config.yaml
n_layer: 13
vocab_size: 8192
norm: "layernorm"
rope_fraction: 0.25
qk_norm: false
extras: ["capped logits"]
init_std_o: 0.0
init_std_up: 0.0447
optimizer: "muon"
lr_mult_down: 2.0
decay_fraction: 0.852
batch_tokens: 16384
seq_len: 256
doc_mask: false
Each number is 128 + 32 x the weight over its row's rms, rounded and kept within 0 to 255. Layers, rows and columns count from 0. Numbers have three digits each. The size before them is the row's rms in percent of the matrix's.

# o: layer 9 attention output (transposed), 192x96, rms 0.112, rows 78-114, columns 0-95
# v: layer 9 attention value, 192x96, rms 0.136, rows 79-115, columns 0-95
# q: layer 9 attention query, 192x96, rms 0.0963, rows 96-127, columns 0-95
# k: layer 9 attention key, 192x96, rms 0.0998, rows 96-127, columns 0-95
o78 098:129114155132142102179145118076104112117098108113101088155131205092087180103158107148137111135101124160141080143123114149136137128135159081186192120073144075119138101104092183157110106096074173194077084119063144146101200144129165094142149172139108132121116115151186162093097120148147163122
v79 087:117122126212091089140076133173168137144109149118108131117077157183138148123140072134183109156136165091180076163134108144141186106165100178080147084078188070112145158115164132082128132067153143103153157125168138089139118115090081163160168128133117124140089135112114164135126112155081072126
o79 094:168075096176162153158174151156082156135136138075165143077110148155164122126120111114093109138088150140116128105091104118143153080175129148106171139155113143150113125161098147160119119085119103123155108109129180114055150173073156180079108164099105048103149166159092131142215091090138086143
v80 084:136154151131143163148165121122145127210142126112090109129160093076147154077087143139127122155200173136081153101114160115100125124102118130173132153112137108121157075186087067125194117121125078093168118106132088049147210097107063151108140094147141131104139109162141111121182114076115157128
o80 084:118136108164156091106139105125127090085098113190103191071156117153112158161166158183128126156131150182091190098155129120125094133096116088149105084136124159090083189173153131170135071101102159100088148138118080111116103074136141160150144122148157115088146109089130182091065162121129204125
v81 095:129162080122126164096159126161102130109120036098111153094157111137154114156135102101057127149133091143148157118132159139133129081190102070121161115078158137091113136148139137185143108215050069124163136075176164166128120160141161128117107118120085106180069096130144152146130144119163163113
o81 087:080111111189103094170112108156160093101137123068101066189131148104084170119127184147144104173110131123145091158139119076174130140156117072140077099131182105179163153093136112179125120140073180122133098146112129151173164153154096103139099129171181061176147122110151135117088084109111129106
v82 092:147151122117134136146157153174087133109155112069160068115189122100156175150122192108157143158124117112134167125130132135124172138167123130076111126106106102094123079113154127134103146069144091146090099126211101153202126153142169120129204155094141071092120103098103086101082086122176165075
o82 097:087175101089112152161159090103134172179191157119069159143093127130123188124163129093145093132067115109091157134186107131160099115164131050126142095155118110151093126115137170133156140097111107149125138198087082127175145160115183103065155138076127163169181090085097131120103116130134110107
v83 084:130158170128142081139114166113109086111122123141166108129106072158076088161171132159157137141142125133128063119140088161168090074117138095128123052133130133091161130076125147142098122196138042185139191084109132123146121164131161080213133135116141154102089153162130191118144113133160114152
o83 079:183138127156175100124122147157165165079131116067145140101073129028145120133172154111120159127099105112125145121171110109169121124114144124117147184089087168177107115127129151095101085130173117075114093121119077188099175131148082063112169185125160116131075125159172094153179154112127137133
v84 093:139132116140110178086122131174102067144092174110140134141126099210152161162111130101114110117152123121058077134101136174141210096114138148109122154117123147142141146104054178106137124127159135122145151191096102113068101106090125155116133137145220121101105085177132114083158146157116181077
o84 093:160119133122129188127109107135117143127116182109065224158164172114123145134092119100113123111136154091055092080091108076156141131091166113155151077126101177103101162112109151132179145167198126177120112141088126138088134066085148137164122126149097149147086143131059105113183118123150163151
v85 106:129113140072123105118194118128150139144112110147169116147142099116135110105119200156137124126144193136129118119058096179126096056141112177123104058142091047107134153124073113148121162130131052121188113182119106108196133098124173152138112170127106159176122169098128163117109158180114125122
o85 107:181088079114182124123075088136114133142173082088092088132088136115166103118129164145146125181095153073092156183125103144116101059134128189111115123138131136079123123158126121142103130112119164102104177170104074183135112072109147103144229164109157150112185126187108159110143134135116139126
v86 090:154090155123148130138123165115092140098151072101068113093123105118080119163086130168111130146092144122103121116127100101146135139059136167097108124089089113132162125164116169198051170091128111104242144101175134146105103127133120120074113097181181110117150158108153168095168135152156172156
o86 088:127072103162178142120160148172095145112132144094095104183154132083137147164113179106119168093138154153108132134180116159126128181114132100094112075160140079069113186144138161158059129135139045063095114148157113068112117129139126135093108078096138135158127144116145094083199144166163152154
v87 078:142131089083135162150123131190218124119148130094077145168170172163131108156120131131182159148147092133111138109090132107106126121087145141125073092101050112054106120112147078145139116112196203128125131131159175113170116177100138071161170105162118103159100098131090113136076116148158127126
o87 077:172217107100133169101088116161153152182112156161151100160170080096096139156090118150132074185131132155143146137114058122091166095131115105142104105133123115151121173164134096120105151046088091107154103137055120139130159164156177064153168066105158146103117100134109156126169128109129146118
v88 093:145124133108194159125165063137142127171091138155104088186115129111166140083155108142140064110084134144123133112107081151050100163112148163084107152083115127100127134123176088108143122109162209184115067093166071099132134138135126146182102127136088138105167130137106127092166144062118159171
o88 092:141142131125118124118169129093106100111089166212212089141140074163118192071148089133147128125202182136121076174102091102115055090125149168067116127117156167129126124147119131103104113130183137161094077133103097127130125130141138204169129129124055109121141116112119130127138183110128141117
v89 098:113125181157118135163081171193146150126164138081154141151077182138113116134109109120126128130104182125141130139093173088144061130114135136128178174102071136081142091124082125127086127101112216073107142157155081088112091131121100167115126183160180136048117107112094095174131113103129164132
o89 094:117125157154089176071141146148085147178105180155110132157054142098107108132192108116155144107088111147098148105125125177071168145140139129126162100176083118131087154078114150095117148082109085094079106112200140125126098164126161166139078098156109106147194181140071096127127141135128162181
v90 096:133143130124136140116145118124104097156132174083160097166163139081100102107109075146108148068160148025145161157132135158120176106135138133097156101119112077130158163104090068205204171108104116126146047114170200158151123125127108150143104126176110125099151134136095141096133192121135137135
o90 090:076117137143153089115156171060099138151140092116143121176164141145129078196129144153089127155130128122098127118109115149096085108135131170132139138124092146095136141145123167148079090168113070155127093070111061151160128138165126122097121132150129075195153158130033161067167144178138171180
v91 091:131168126144112077124212165122176045110086085118141165199141125100178131133155163136128106122118121135157109156100109142160159091096108198167189130083126108098058110124122130172135128112079137113084107135147126101169133127192082147114109140069099150092134112099092099127141136139069122165
o91 091:128105105165086129148139160137082139140075115155112143160141139149167153073122149104074118160149153119132106128110166159133108052138116169074123139128089138117114040138103091103144149169105182079092178091105139153157151207129131093146171086149092114096176128106104100139110205153127119194
v92 081:080116168125171048109108174140154120134156144134129115152102118143097139094121099173079109147195104161175102126188151144126145086186162117131129123098116108137196101117128146113098137116100146084182174140081148115117217108159146122151084094116119154175119119132136140109147115012131129137
o92 082:150164162176116064139156133178153095054156141156153149079133163093133086088124113152084113101120153101111121131198132091145132154137103162141144193168165063117111115120111086164142106072124124109120032135144168132103050143182146147151140182101160095106084121108112128142131128126146152143
v93 085:132121133154195158120114065149104179110146143118172142131160149099142132062129097070109129126100134126148133100099106121101152158147093130109151133115151087103142106112060132131182123083176064117146122111095187169195158125175107132091114100153199134116182167078076084165151078104135102161
o93 087:091117113108149093138172108153085120178156181180135161124102127143188069162111165099126110126144124140143122126160114188100133132132149130111165110131142133118142120076135153182029059156128186202111104121164097080131095100154127112102111146127114097070158161092057114130127084162169119150
v94 100:105133094034122161115153125146102129132126109133118163115131126175112063164121110123061128106126094239118128167104115144154146121127120123097140216136111082133140173155153089129122134125178136137098074135110139181144125104134080116102173156143106121085130164173091101126177087105149205121
o94 100:090132123118103108103115085138088128147091086134058144139162127138130079184144130148128120099166100130099000079114129089136169154125150139075148151151155134153164107131129179140133155154143151104118137159123062100165183095148181102133131112162089058127165129128137106160166153162173147125
v95 095:122173096155123166134142130077135099106111102091102114149125165090077113154144159130144070127137130145127096169047113140134160178135135080096143148154034199143085111107107165153133088067149113170180140178159146153110110167130142060089060089127117116157140142130122149171165122157133137153
o95 099:141114180136144126132136153084099115136110158086108138188182131108170098125087122107130101152142173189115166117106068156108131144138110084103110096100164058100168112066156138105128135110211141104120151151114114151194102142151095043185141108139099127125047113165157153134111168157112131150
q96 075:096124138117174114095123098136114157084104144144149141127128122138148141136174061098164121146061126099153146161127154146148178141053095078067189179181139147171141158167145114149083109134109143117107145107135200107181129106159160140133150097083152149157106140137091114120092103167025096107
k96 078:141135145105130119109134084103091088080124144130173126175117132130114100175138071138114087163145084134110156116127062172101126145177089082084171102173105066173156187143133122109099142127038085132170132156078145107102153118163117193160107129062124162112137124177133099176153124121098129166
q97 090:098167141147119155112160120109144107139100176107112142149105122162110083106091111151194082113098197123093111147096173153105121208074142185063157161156140105098172163113107095112132164131072137127143130130178119064140074189132143141124116113046106130138141134172149153108177157143130120079
k97 086:102100096125086114120181075083110113191114127088138116157152127153094087166154073126140132174122138116087160163164154108106131103124124141089127135205139128137184118126127137099126115082106170083116110166068171102084165093174194117191108156104178138126142158184161099170123121097114191143
q98 115:180155110077176114164108031174120148095177100090158122116117130134142172158135147128078097131156128130122132131120075098185143103145142074174119097053138123159127126087115149118116088160137114101119134173104149185109203090111085118110168170112156138099141113058093153163144082138121105153
k98 089:123176179132172069146063076156102135102133119105146090054177173118172110115148109037108085100149142101172123152125105141106127063100128154117113087088130106141101147144111171153118139112141137122152162152137122159105163104083084114126204176083112084152121106123117110104168130163188104113
q99 095:132142134095158138138143060108101131137152130079120157083108108117169150112170101130135187125164130167154149118127138129096161107174138107130139138130080134177170159055142165066090168147093124087085099116100140105170199164134170106115085128166080106130162079149108134123125061039092153105
k99 085:112076148129075133121097108156109144142136117129130115193058143105103212115159143134082150108141139160159134117104157116131129173077137093165125106082104162147139137116090127071083088093107115180077126136134171159082111169151134169144117102169140129119230135075150091133117074110138180165
q100 099:132161124151148172123098132185127133089103146107156119089162063136142107167097139098107134136108179090121088116144135082131075163125146128112061114124140129079143037164099170157106066109126166169123140136161138128135166091119147048099124168169134153173124133131153107099145109208115161197
k100 076:107145145138134100097116160094172170140130181166125154087114124093152124169099167083153109092175116156141134138119099117230099122112147150159111111152168108121122155129132140070131179113194079077163174045164091095132113150118083115122067108143162158104122109119166090085119179084141109126
q101 075:196097135133134132167090068145130195152155174151129150100078149078113133161132148138084146166139103194151125184115098136174129124144150169109139109071089153157157153164125084131139112126011109111151173080067128113117129104104129112098124095128133106104170125081073149108141135114133083121
k101 077:120142102097160165115106094147082119132125110103104109091141063159133173151146124193124134067165141078156098073125156121092126129139122099134126204140108150154188169129222128148154179086162111172126134119146115109119187158100128091107162152129141115123107027111145151122126175108124070130
q102 097:169101089074131128163109100091109135130172103113121208088150083060162122133165194115099088133179172137105114156144170166164154151106153041170102112080116118133145087159126147108139112104148054138117125100083130155156182144161089182141114147152116130103131124082092160111108112147170116123
k102 121:079131081144069155132141153044118136155039136119098148151135095129110126148156089171161149152107131125138148137174169099072132192151118095138080114146138111105170145103146152090148104129103226125130152144144119079166128140194104142097069095109170151123139137167148086153122172119136141080
q103 095:227048104163122157115168133146072114203158121156082118133147086141143108151104128089129048148084146185160142114135112149177080158160122072127100136100139135102165164138136111151070096149116089146159172104119127151144166079166087160109103131119091124161102135116104133095157153122099115105
k103 088:209083138089095164111167093132126118130104138145141121125063109143117152081084118098162099121084135105107135052160115135121137137118166113137149127176115087138145188109141129185112154209153138167152124091109142187141066123106117195075097141143072108182142121166177082108125133108116088115
q104 106:074178149122112047129070117090049134127142140075114077154122093093165137117167107151191117095077152141101120126094185122146116104109121176098130141140132134143109112132151111141139129162127163138182158153081164104183141113035167167173175121117098154168095119165174142118106108127121135155
k104 114:123155122125061104093097126079107148121145122063148093151105119040145093191185118100096101128148155137115123068106077127166078128166110167091147163153137146161148099136218112070167119104167165136148101136084212146125135090130119158131157122105126116145114113144113143117185169108120153130
q105 107:131143219130088126110150102122126150108180093107109162092184123157137142106149168114108104156180133112145143116150123104176079125150193098082121102105105115146081181175177100125091167173143127109152127160100125150135156066141087157112127076131112156123151133031083165116088088127078128159
k105 104:116150190109096143104114101160142133103186107130148152153149132067069126054166135107133079138108138105045040118141121149169182137121108138080160129167110088139098136135137164121152169157125077155112119174094143200169097140144120114113152127138171087121152160069093126127118135182085104119
q106 094:127165129123106130169158138131117096159140136120163133131137123114181128110152074185150157172112171200160087144163055113111133116078135173141196143193131122163080165158078106120176114105095144142134167099084096163131102148114108148070100165141081135126166125077086112081141120079128117192
k106 098:151140165127124173132142156128101108149086135121158095146207112173160169128180131114120136146094149138102085142151112115181191105127117131136146115105053196159089157134082154114159078090077098118128157092125085155119132103086138145137135124140042102153083169060158149056116135113158153154
q107 078:083161090161104151144088073109149113158166146168165114134075112184163131140121148138126097107106164117088156104168122079106152152129104057084183121169101103109088158082153168119091080132142109144141115155165136164180112148127128109111125076086149141154208119049140054126146088140122131139
k107 081:073175089113094130154100072117141124161153110103109115126151122145172142185122125097131080140145157149084157098126179126105151151096174158099113102119141125139054188112148091157118144071102118083141145134103083168137121161151151091146164098116119088115207163108114064106182113176138100208
q108 102:080135124192125183126135140136174159169099093208127119144078106093121167156134143114114158117173107138092125131115094062171141087148110106097122157076119078163081126152048113111154176122125138158134108118162093138128132117112173173178145084081119123158080094123166101207127169148102138122
k108 090:078187085143139159192082147115140117146114155102102168096135145143112165141113091124100167135127159136083107109123177123151109115084137148084102151083150119103130096170095140067178165159230118146159088073108062066171101119161146161130150110117135110093163132138121121180121164149092161106
q109 088:115084130108133071129150159104115153083146112103095129108164155154100162115112094117106113130121148068186073197077118128126161119150120175111138093142170132160131130177128095182155120162167165174153177095133090095226115099106086116140093192148113121114146177152096122088115088109120070151
k109 077:114098168094083118061174172117176133146086159190145135077208193134101096109114115103088091099104113154194101156112105139115117124145093105159138116172123127153123159175134159146143109200149168158071131142140159144154124101113131157104092155098123132192108156152076098067159130134148096115
q110 099:109193097136190095106105175116196129097126136135072222110120200125161126188102127110102121077101160127115190153141143098104146100129104134136087140159145158146174086137157112114104098084070108142127128143149142108118168137079115150083082159138165132048115132093082138116115098140160133129
k110 091:078184121106213119122080178168135101094096157164135106182154162119135151155092128143124083035084105085150126158138159114081147118153110102136173127152138152142127126050170120151089134087157167112059127087139137098125169168130122129139159105202140171093122107114103096127113121135117161147
q111 089:121082130163165120064125157149119092136071174126124090136195121079179102144109189079086151108151104094080131126184117139162160110158166085113129114176125122124122149109110115085125129094092140132114146132139074083143202160072114146090109115203071153133121137137215130125128142156130131152
k111 089:198155127082111099179116131175110079179068137093136120115116086107157117132148199106100111130162226131119179085115148069153054129130096101134097158131146099114145121134109153155169087127105123104089123092109116135122157188151095128114091143182139158090093093115151140158174102173156132123
q112 120:151118105109135092125109145141093145114111162166070165129172138094155180113174121094146108128190146124119058178129126219118145157090145105191122170117122178129157112158081159178117098114138052134092132164160106068155148112097081158144131102090106155136067119108119153146097138112155115071
k112 099:170107145046185152164120150158177138109093137144176126159105117105144146123138153159090103112148141127114101111176096077128132150121153100168113136090189163131196143136130100073099126112120147078148082146136128142153085140129106129123091117053145093136112179137154164123178057127118068042
q113 088:113100135080054154094173149126160136156128110143156109160095197162132125083136135150103145179094125145157053127088115152082088088151102156145128175132176139113173143116147113116062167123078143148077130118115061174103172103075133146155108159133164158124097158142179165136090097135171139080
k113 093:148144067107119123112118038120136125082095130187111148151154177145133136091152137116187132148157129168156129146117085122122136166194108093108143172073075133174182088080080133139104127164077129130154136130122139108151093097162126116103123170106115139120067116167186171096109036115149149125
q114 092:106106085134144094133106100128173121156135080140172130112153190088106126174114153091083111136091113079149079093147116117127152112173132116147104143110128146193129150160115103152175133104205174117128128064136160135181138161076153044168127118178097147137186107159156131083174122094135064148
k114 083:089135123169062138176121154155117055108090153195151096080096145117111111124174134066132115088100113149134098147109094128110105116118108145249116135094160092164133127157090124168172119138190150121146115103149105147158132135080177123162087115139141154116115100080140102142187131096176108167
q115 092:175079122118106151126181071136110135125101154077173143156107121152095165172138089173083172105142151116152119109023128200163129142090119156086073122137125119103089127168120088081139136122094119154104152063151124093126138148119153112127136151127063059104112134190139156142163100168109149111
k115 097:175101173132106115068110130101125095117153178161070132117133098167132127115113055150122154077157128151179199153108109096155113113132124126168073183142138141085132105170132177165124116130124107194122128142075108057106205085140103151111124165151079076158142154158131126143124141092071140137
q116 094:170138102113091078172085058144164161113149116087127172119149053111175065126195165130093155102167118099081125126099105164066147124141128122151101128076141124135103148178086197155156162126144167153105144111147141076132100124145132120095154179095191098144142118163146157106099150099131102088
k116 093:075138096105118083181141100141166186159145125146163141166105118127094113121157201178084146124163136125121092147163121162118094104157138159185126097096172145061125144147104171132137163091152163179137108094179101157066091101066101145096139093079133114141155138139133150095130193116139056109
q117 095:108121176156171118121114055091086176116137176127155167161108159099184114139111136147105113103105064157148152061114140183129144152095111145166151112141092102146164149105153121126148104156126194137123101138052126147117140157101133043096082099104138107117175166140089107093123123098134088209
k117 089:127153153184111152080089085107098135100132170148119100079122099092175147156145167130111110160131138113095164084054146175099121111153096151117113107148098118126200134090168121168091149092110116183082087138133089181090173151053153108128174148136082131132145159104090125142188129061143121146
q118 097:164158120150097151075152130105148086094108139086141159089141145124126081119126123122112164131095143137169102103140156117121089125156099139116089099203127100128108104066169161217121155044073152108154178153142107132106155117107138111094104158127123080136160161121228140090082169111164163097
k118 107:169140145133132110151129100121144126158123083108192120104206061133091120136190142154145093118109199121146126129159139125170132120173120111113074119125114124120170100069119098166095098066135135126139167119070123118105107116156173067083118151141151146085127101094200179061071112145170125158
q119 080:114134123122164089131122125111098123166078149120154174119059113144099122151104166112140123107147143189144221138104144079112110097158075156121111099202122162166117115159116104193133089157114118115147201176134147129134147146143086135145122171159096056095096106184112157135140165073125173081
k119 080:123112155088107078073103206133084083161143154101137144191122063133109110129096102136107170090101124073134127086124117188105164116094117064151173068174144171154140137140159124169080127081140180172116153118169163080089154138135152184160104176163137123142153105114117142129116158121129116162
q120 104:119115130096101095153091135153119119141138099053141085127154166141100128109042179210167134128148077108143105128153155096117111084048132158155100114139150154091149127160131142099125178138103149180119137140099088130186127176175114070133098110104126188141125135163167140091110091099185077114
k120 094:142122105084151142129143096131103111134154183121102181132063170171141118135147106166112117183111086140141128183094089124143061147167128129155129137116074189182102108140144108080115115164065174176103141156124059163189108191147128100146093167153124107123073074116113131100134158085154115105
q121 092:044144112113103079123176111167111119096161153159129113152095134125125114144145164104155088137133114061165140123106104146116123126113157030176118152127082164108168099113135118165100107129145167162148182109162153138145126166052154143128168110124123170088156104116023128136161187109111094109
k121 087:127126124129150053150163150136085109166129124164098118176131161129156066131120154081129132087127060046076143141115102130116134085137084071198103129139099077105158124182161117115102109150161140107125151169106115164140069153107199139153158110153129170157175150160113155122108140200102117107
q122 094:116127128163097150104107178146147166169060197134133066110100130129131115063139137156064160145115155127184182164138153133085166102154154199158160099176134144148111118125115103126129140170121105115142121165158048074157135120094101111122133100061092161200120127121116126089132139100082108158
k122 087:135118132112076141094164151122160158137114130110139131168131145074153125086146097131053113142138155119190203133090154156111098125170142101119130066152099150138176215134115158128167123133112098087130098183131041088124127096122138073139134138144104095163054127114095144107189125121068154142
q123 084:131158111164089143095205153165130132130068153089122126144129133110160072157064100082128125119095146168170144163149107079111090143097100139138104131136169103108165145116133104132142180217108099116129103144148176100123101097151161127048197132106067116141081097142160120094136114153128168186
k123 077:128132086120142147081160202136061128076124184130138116122087077144115127113157087133136109117062120153157159132110140098201095133135080151136095128168165141110184201094126116076132107152080119157161154106174149151099143074103111128099146136177173141162128150143147096110060106188092123132
q124 083:086052071093118123123095154137083130110148159125142107125067067170116139130118099156106151125116130095131164159152206117126095079117171164122110108074132111094143134093196159131102149101160157122120107130119160131105139152154162113118091149189173119113191127121039164185133178144131091164
k124 081:130043052141142122065180149099172118160138116173113091128074123106121148118103158108138149138140113124110165191113090140076145103108090108160074084098109113072064112144132136149140125176154106123119170169106175122108158174180120131097168158138107128180133110171062154150108157117107170147
q125 106:095056146087130184100146122138096135117082124136170088143100084121143079170165123102099153140160136116173089147125113119139088108179126111084120145126169126178178114129158121113186142145092105100167110138099102107070120132198179038117129163144136176103119088123139111198176157166107101144
k125 091:099088128178103122100206129133114146154104177155051089129122101160170109117112172112123172114118139152170050179108157138150124129115111134138046166122156134127141110120179127095137110180131083101177089109144134088102125143123104140120100182122103141054117151138116134173130113225154098124
q126 096:139145104114140055125136119083166093107102128161145080062077104100092178076123075128149116147153161139205164093165120131157147150151134082105146139107163169060126083134137135134180143135183139060118133187135149117169145110176116141160083105137104092110070155109108159145099159129105138167
k126 095:161102128138153103085126204105094105084150085198185103157090116118136119098153130199142138138090074146177124090133121157175156157091138106122126129123174065119065128163097032096089153116163112101089125167122123133153142139176149072116126164098146143134115149116137187128146174149131116123
q127 100:097127142169151136041137083130060181113085142122135147158144150133181131115122099176155126157159145085191089155140146128144145146070114112105131114110092173113084136111189137128158117127161070087128104055150128157144124143114148063105105203150193115096116171169146142143122165136129149084
k127 100:082109119103152126099157077168230109102095159063087098088091085188145132164170106149106148211155120121186140164113143083159141093122086117114129118081115122119106133097183090137119155175167085104124125096075114112096137144132094129126102174118150132144129172154139166161089148122128163151
v96 085:120114105096166123152090143151123150159076162074148134103107107119082138116097092148243124139136099153182137101102211074122139143156116134140118157156155124112092135107105169118105187130160166161130133092200072073085127109112082129131140112187153103093155129148134099123111130114142061164
o96 084:121154132158099164162129102121096151143143121105139111103164130168161119130131102102092099109131177114095194143083138206148170084109107174089147239126114149146168111058194083105111115141119069132110128096088122166135093090139159107181129087077125118094138112184115144143126123089124166142
v97 096:118095142152138127119108153124107130096111058121102130184108147119108150133085104152117088155169099186210122167179177130126188109154118132112103104124036097062104124162103150168148139106173148151172129147135171144137089158161096158139126170083125089091114096096156095120113045140138162141
o97 088:095113066138108118171162126116144100196108151120127113094109124157087119151173165136139120093118121121113190104097117129128101172141127146122071176123220094094170092085154122146119140146085092116102133073104082102100137152093144139076107123152132133178121155166167144126219206092116116165
v98 089:110161087108033114160175085132156111125095120112083105170103211087126121146133114164120130149181149116167107158148109135111081103093144146070121117154094140105148154120187183146098150136176198148133132117121142091099118096133091090155197109117178060130097158161112090125118169126133131153
o98 084:097119134142160091139105165108147090148102144109137157075144089164147135158152141095189141096150136170091120108115133135096190145161151102117201165124131147098078121102087105151176056153053170112155113111130169132145123116185092169076098151148098208121109127124139098111102060082147159113
v99 085:119111146088133143134164130097195172112093111156116090108098043118132160152107074161106054136207136120101159129171064117110137135102136125159112138157066066152147093127142052143123155174091176119168162190178147137101151147153128152148117113111124075123131105123173130111127133121125124075
o99 083:099221125175138104143094121164085108168126159131128141147148131124125100070175190131112183151079137123163092127116145092131113110163069117105134123153158157107141184090111179138104119108160109126141047124094139099148130067111187077160119085172144124111117142113113112113159129100064154200
v100 075:170158134126119134082137186112109123175113087124145121112107103106180160124090145104127100114191178133084118114073147125116126106137199108156117160133102176152106149125028078174089128179095156162112118167184120089094110116133135151068098111133148101118179105125142206110124186123100101135
o100 077:088151106133154103127107111184061142168138132140103132122141106104199138095141090082167147136092130114135160197130124088160161093122042157093155143142104157100120055118150113125130122112177121116084142145083153171123154118068189088118167144146123171122090167122135100196069149174139113117
v101 092:127175063103178166186154117116133075149112083134120092164115092163100160092183081154084104146207122152185096154105145153143129105155133136109100149120094118146085127123141151159183050105102147077105114195080169162145130119086154171120094122069151121147122101159106104116145147156108121119
o101 088:119097146133121155098155128111143177138109138154073186100068136077139069162132180109189138193108109083128110083157153154099075145157091101161143107137140106159174175092092115073073125150114143133125110031141106127188138149158144133091128118176181154143158126097120153168126127097113119100
v102 090:152138122136133105180104223048115110177161106104138107114098149148145146156101086116177085161081181150126155154094171142169138078099147149121132094158081047144073126145145151141162154158100108113105150099175097157134140132187140093137159076131084131079097131139117174145096107110132099150
o102 093:103035121143145126121097109173089131123139143098140137114159075106163078110120069114110120076159175114171147187105141169072159130177131127134112179138151176045147129089136140139086135144190135155147121134140129123099110157130135119160126159078167109168118146161168130076049142137158103077
v103 086:136128124086126088130145186090106138184138101174173066113120138150110187128164149147162129118076110109127114108086117142160128091084125115135157073183147166079149183114138100109126097125130087087110091122082082088143139154185166159221157134131172094145132163102121104077172096129076115126
o103 084:104106149149114196098109159208160143117139163061077133111164108109098115065131203142159090100164186150126088073130119124101145147149088112165081152115129117141098098108110149174136144122173180130124119127151181166126105103098123084089181090088109150125141137144134127085123093165186078120
v104 084:170161123145159119154113090058086110129119149118133121151139157120175058094078132115170153155110164135145090198129173147096133144098103128111129150100145106104019110125136139106171140097125099182110105127142102155120142164074178110076184112143073125116143153154134165134138077157096126200
o104 076:107102125133163111132142177163139128129137107097177126109107136119112144158092111078081107088151107110128130152148120177140147143126150099153157119168124137080232107123094127140069123184138133124133209133136087102137116090167036111129168128148179128122070146124148121125102156117203067060
v105 088:106144154118105130201172111142096088103102115154126102145134102091137150089169130043151127114116123163170122144071117074101162150127084132124117160172081161107168157095188120152131161143153145197103136118098109073114158118025112119108108161152138081104145190121159145153131096137113091173
o105 081:097112136097145147071134134144168174167150127080107150071094116159127162132152117136146103152170131132094134176124091187169106076110139133092166150089165119122106074079065161161096132118081085165109124169133137152192118091157152086109184122115179175153129084147064082082150134143107169125
v106 067:097126137096150094104140138128085103140140121124158092143140196150172064056127107135180113149100091151127121122087125117160110124162056126134197081100089125130138127149132170124113184165140140158063064127158099087143173159146187161134123183130091150137142119154125080115162081200124122089
o106 076:126188119177155066114177115150192174105137111085136211119155104123114146103139197087097136093107159066061181122149104125087169097142140127157067119168170111148122089105113096148143106057166130131111134140159142128107104081077103131120141093108150145110122139129149180112127161147132095173
v107 086:186125128142125109092138117108101151116170112155129110169075165167088134117100170176139151154150152079113114103135140087125138124134113079079160080124171123128131089150089085161135125123118150108156093168034148168097088180130139193145083162165127126157070113102140045082143159138144171087
o107 088:088092083133172140138171133102160113130103170087138148152150128106095136164133140108141104146150092182156034116154067132087160155100128132159099125110060101137106172169108117134186191103119104109164091080109077118162151108092165101076152103135112109102138149145175187157167115183169107128
v108 099:135111106149148130149131037120126126092075089181103168149087093134147108147099130167155136096141125098077135184140109113118082180088172147143127191120195145155091116114120117141119131106093079178110157187120131167164185131083136099050217122147123086144099112152143138156136122113136137119
o108 095:153211095144146074148122146120192118135177139173156094126105153095104062104161125105097169130132124136125043095099109132116159126147109105110209082165088096127141169111113133120098109170135156064185135141108137143136096100180115121132183096111160153114159156083067113104165139148159095114
v109 083:122098134067114136102128141113099132181107170158173100081137135064129152098110162131132095121106128083156201149108092133108089215182156114150121174144144141166138107112163097138092124107130113118155145074116107129042147148136120092076126112100120096180211148105131176146166138103091112084
o109 075:118190182234154169109100090204128132115126140126070088128089133141125124177175118139080107127106137128169148108166159063154116068114120100129167103079093122146093132113144151070133152190178117103079164148112162096089155114154112096121141119164143131113103141161108129122117119071107142157
v110 082:118159161168181103072098139109167104106100136116127099128122134135167183166134079122127125097086148135146178131167128081101208148115136111097076095134112097112166079152094165083096107187124076159095097129093122122152078142160146099118172183117163119123033098152140138172124098173114137106
o110 095:116125032113115137163142109117091118099195112058140151092146161153112088094154171135136159119111152114176205133085103152139093131173120159147123102135129146075086115101149143155165155105072150130130195142160133118139110136094130131127110127089092036161157150137168134080193140086149116133
v111 085:102117122145074110107129197155176175120104186098176085161089201096109152169131139156151109130117141108142091107115151150187133144112202095150114088070126152081114142111154154108107135083132101111151064094125105129073122140172121108164162123150098152189131129144149098078119084095154151185
o111 089:140142108176139162107104132123169083138193103122105090106218124148101109161113121192144076111083096144078166142121131122143170103096093128191080183083153133092080112123154090141126122142127115148170203083135146090117128113120109145181160106104081143101142138112196170086155123084133123120
v112 086:103080154122163104129200128097131108154116118090139133192151100077115124101085160115139104114119145129246117091111162124119127157134080094155144082118120084099074091139128135171125171129116120142108146160096164220148168117107126106158112088152118147152174118093135149088171060114101124086
o112 089:152154139154134170143085135145126130130101133128161149102087093135155154138077181163079117184118122166104140114147096124158109111127162134139155122088115126123152149118100141103117116146181083186153089079098036047111116126112113131096159115042183143145108141140091119165200154105152103206
v113 083:059125131097128158132077160081198086168117155061118146092114168193158096150174114137137116097088121106184171128103072170118112162103132186176155149110115122137145113136145175116141114129132182109154140119153126099180061126123039137094154115101134101124101143187096108121167147140120138131
o113 090:182144120143113159135158146132087099085150125063162139087121057131127102075134118121125132113136145135143104140140210107116125164177168105039165103160122127079138119120119143087157121141118127130067093096099133162092123174155165207140102169193133132109160120161120145120044160111140142089
v114 084:147103179135141124160137080138181104094106157139137133142152122163165121100157139140136136176148148088074130142112103156101053122105117173119162117141094048081179171124167107154105149148108096113138060142144142098133170164092125123123203058120147181161086171090126117126105180060126109112
o114 077:140138106131107113142090169127139162143148091121091110155132100093141103103145154129115142101120064171153069155147138154129177102183160032176080086132203134181092147134062139089135115135126150105165137143113140074139175099158144152136107141129088101121122086091121096187149092175185168098
v115 081:146099128159123122144144139163070207107122114159161071102125086136100138100075120108113117185126047133063133098218177110127103079169107100094151098163127120133180144099188114151116123134150139142190154097125102106109144128160144109142089142119148116147185114102111184082182125132144153103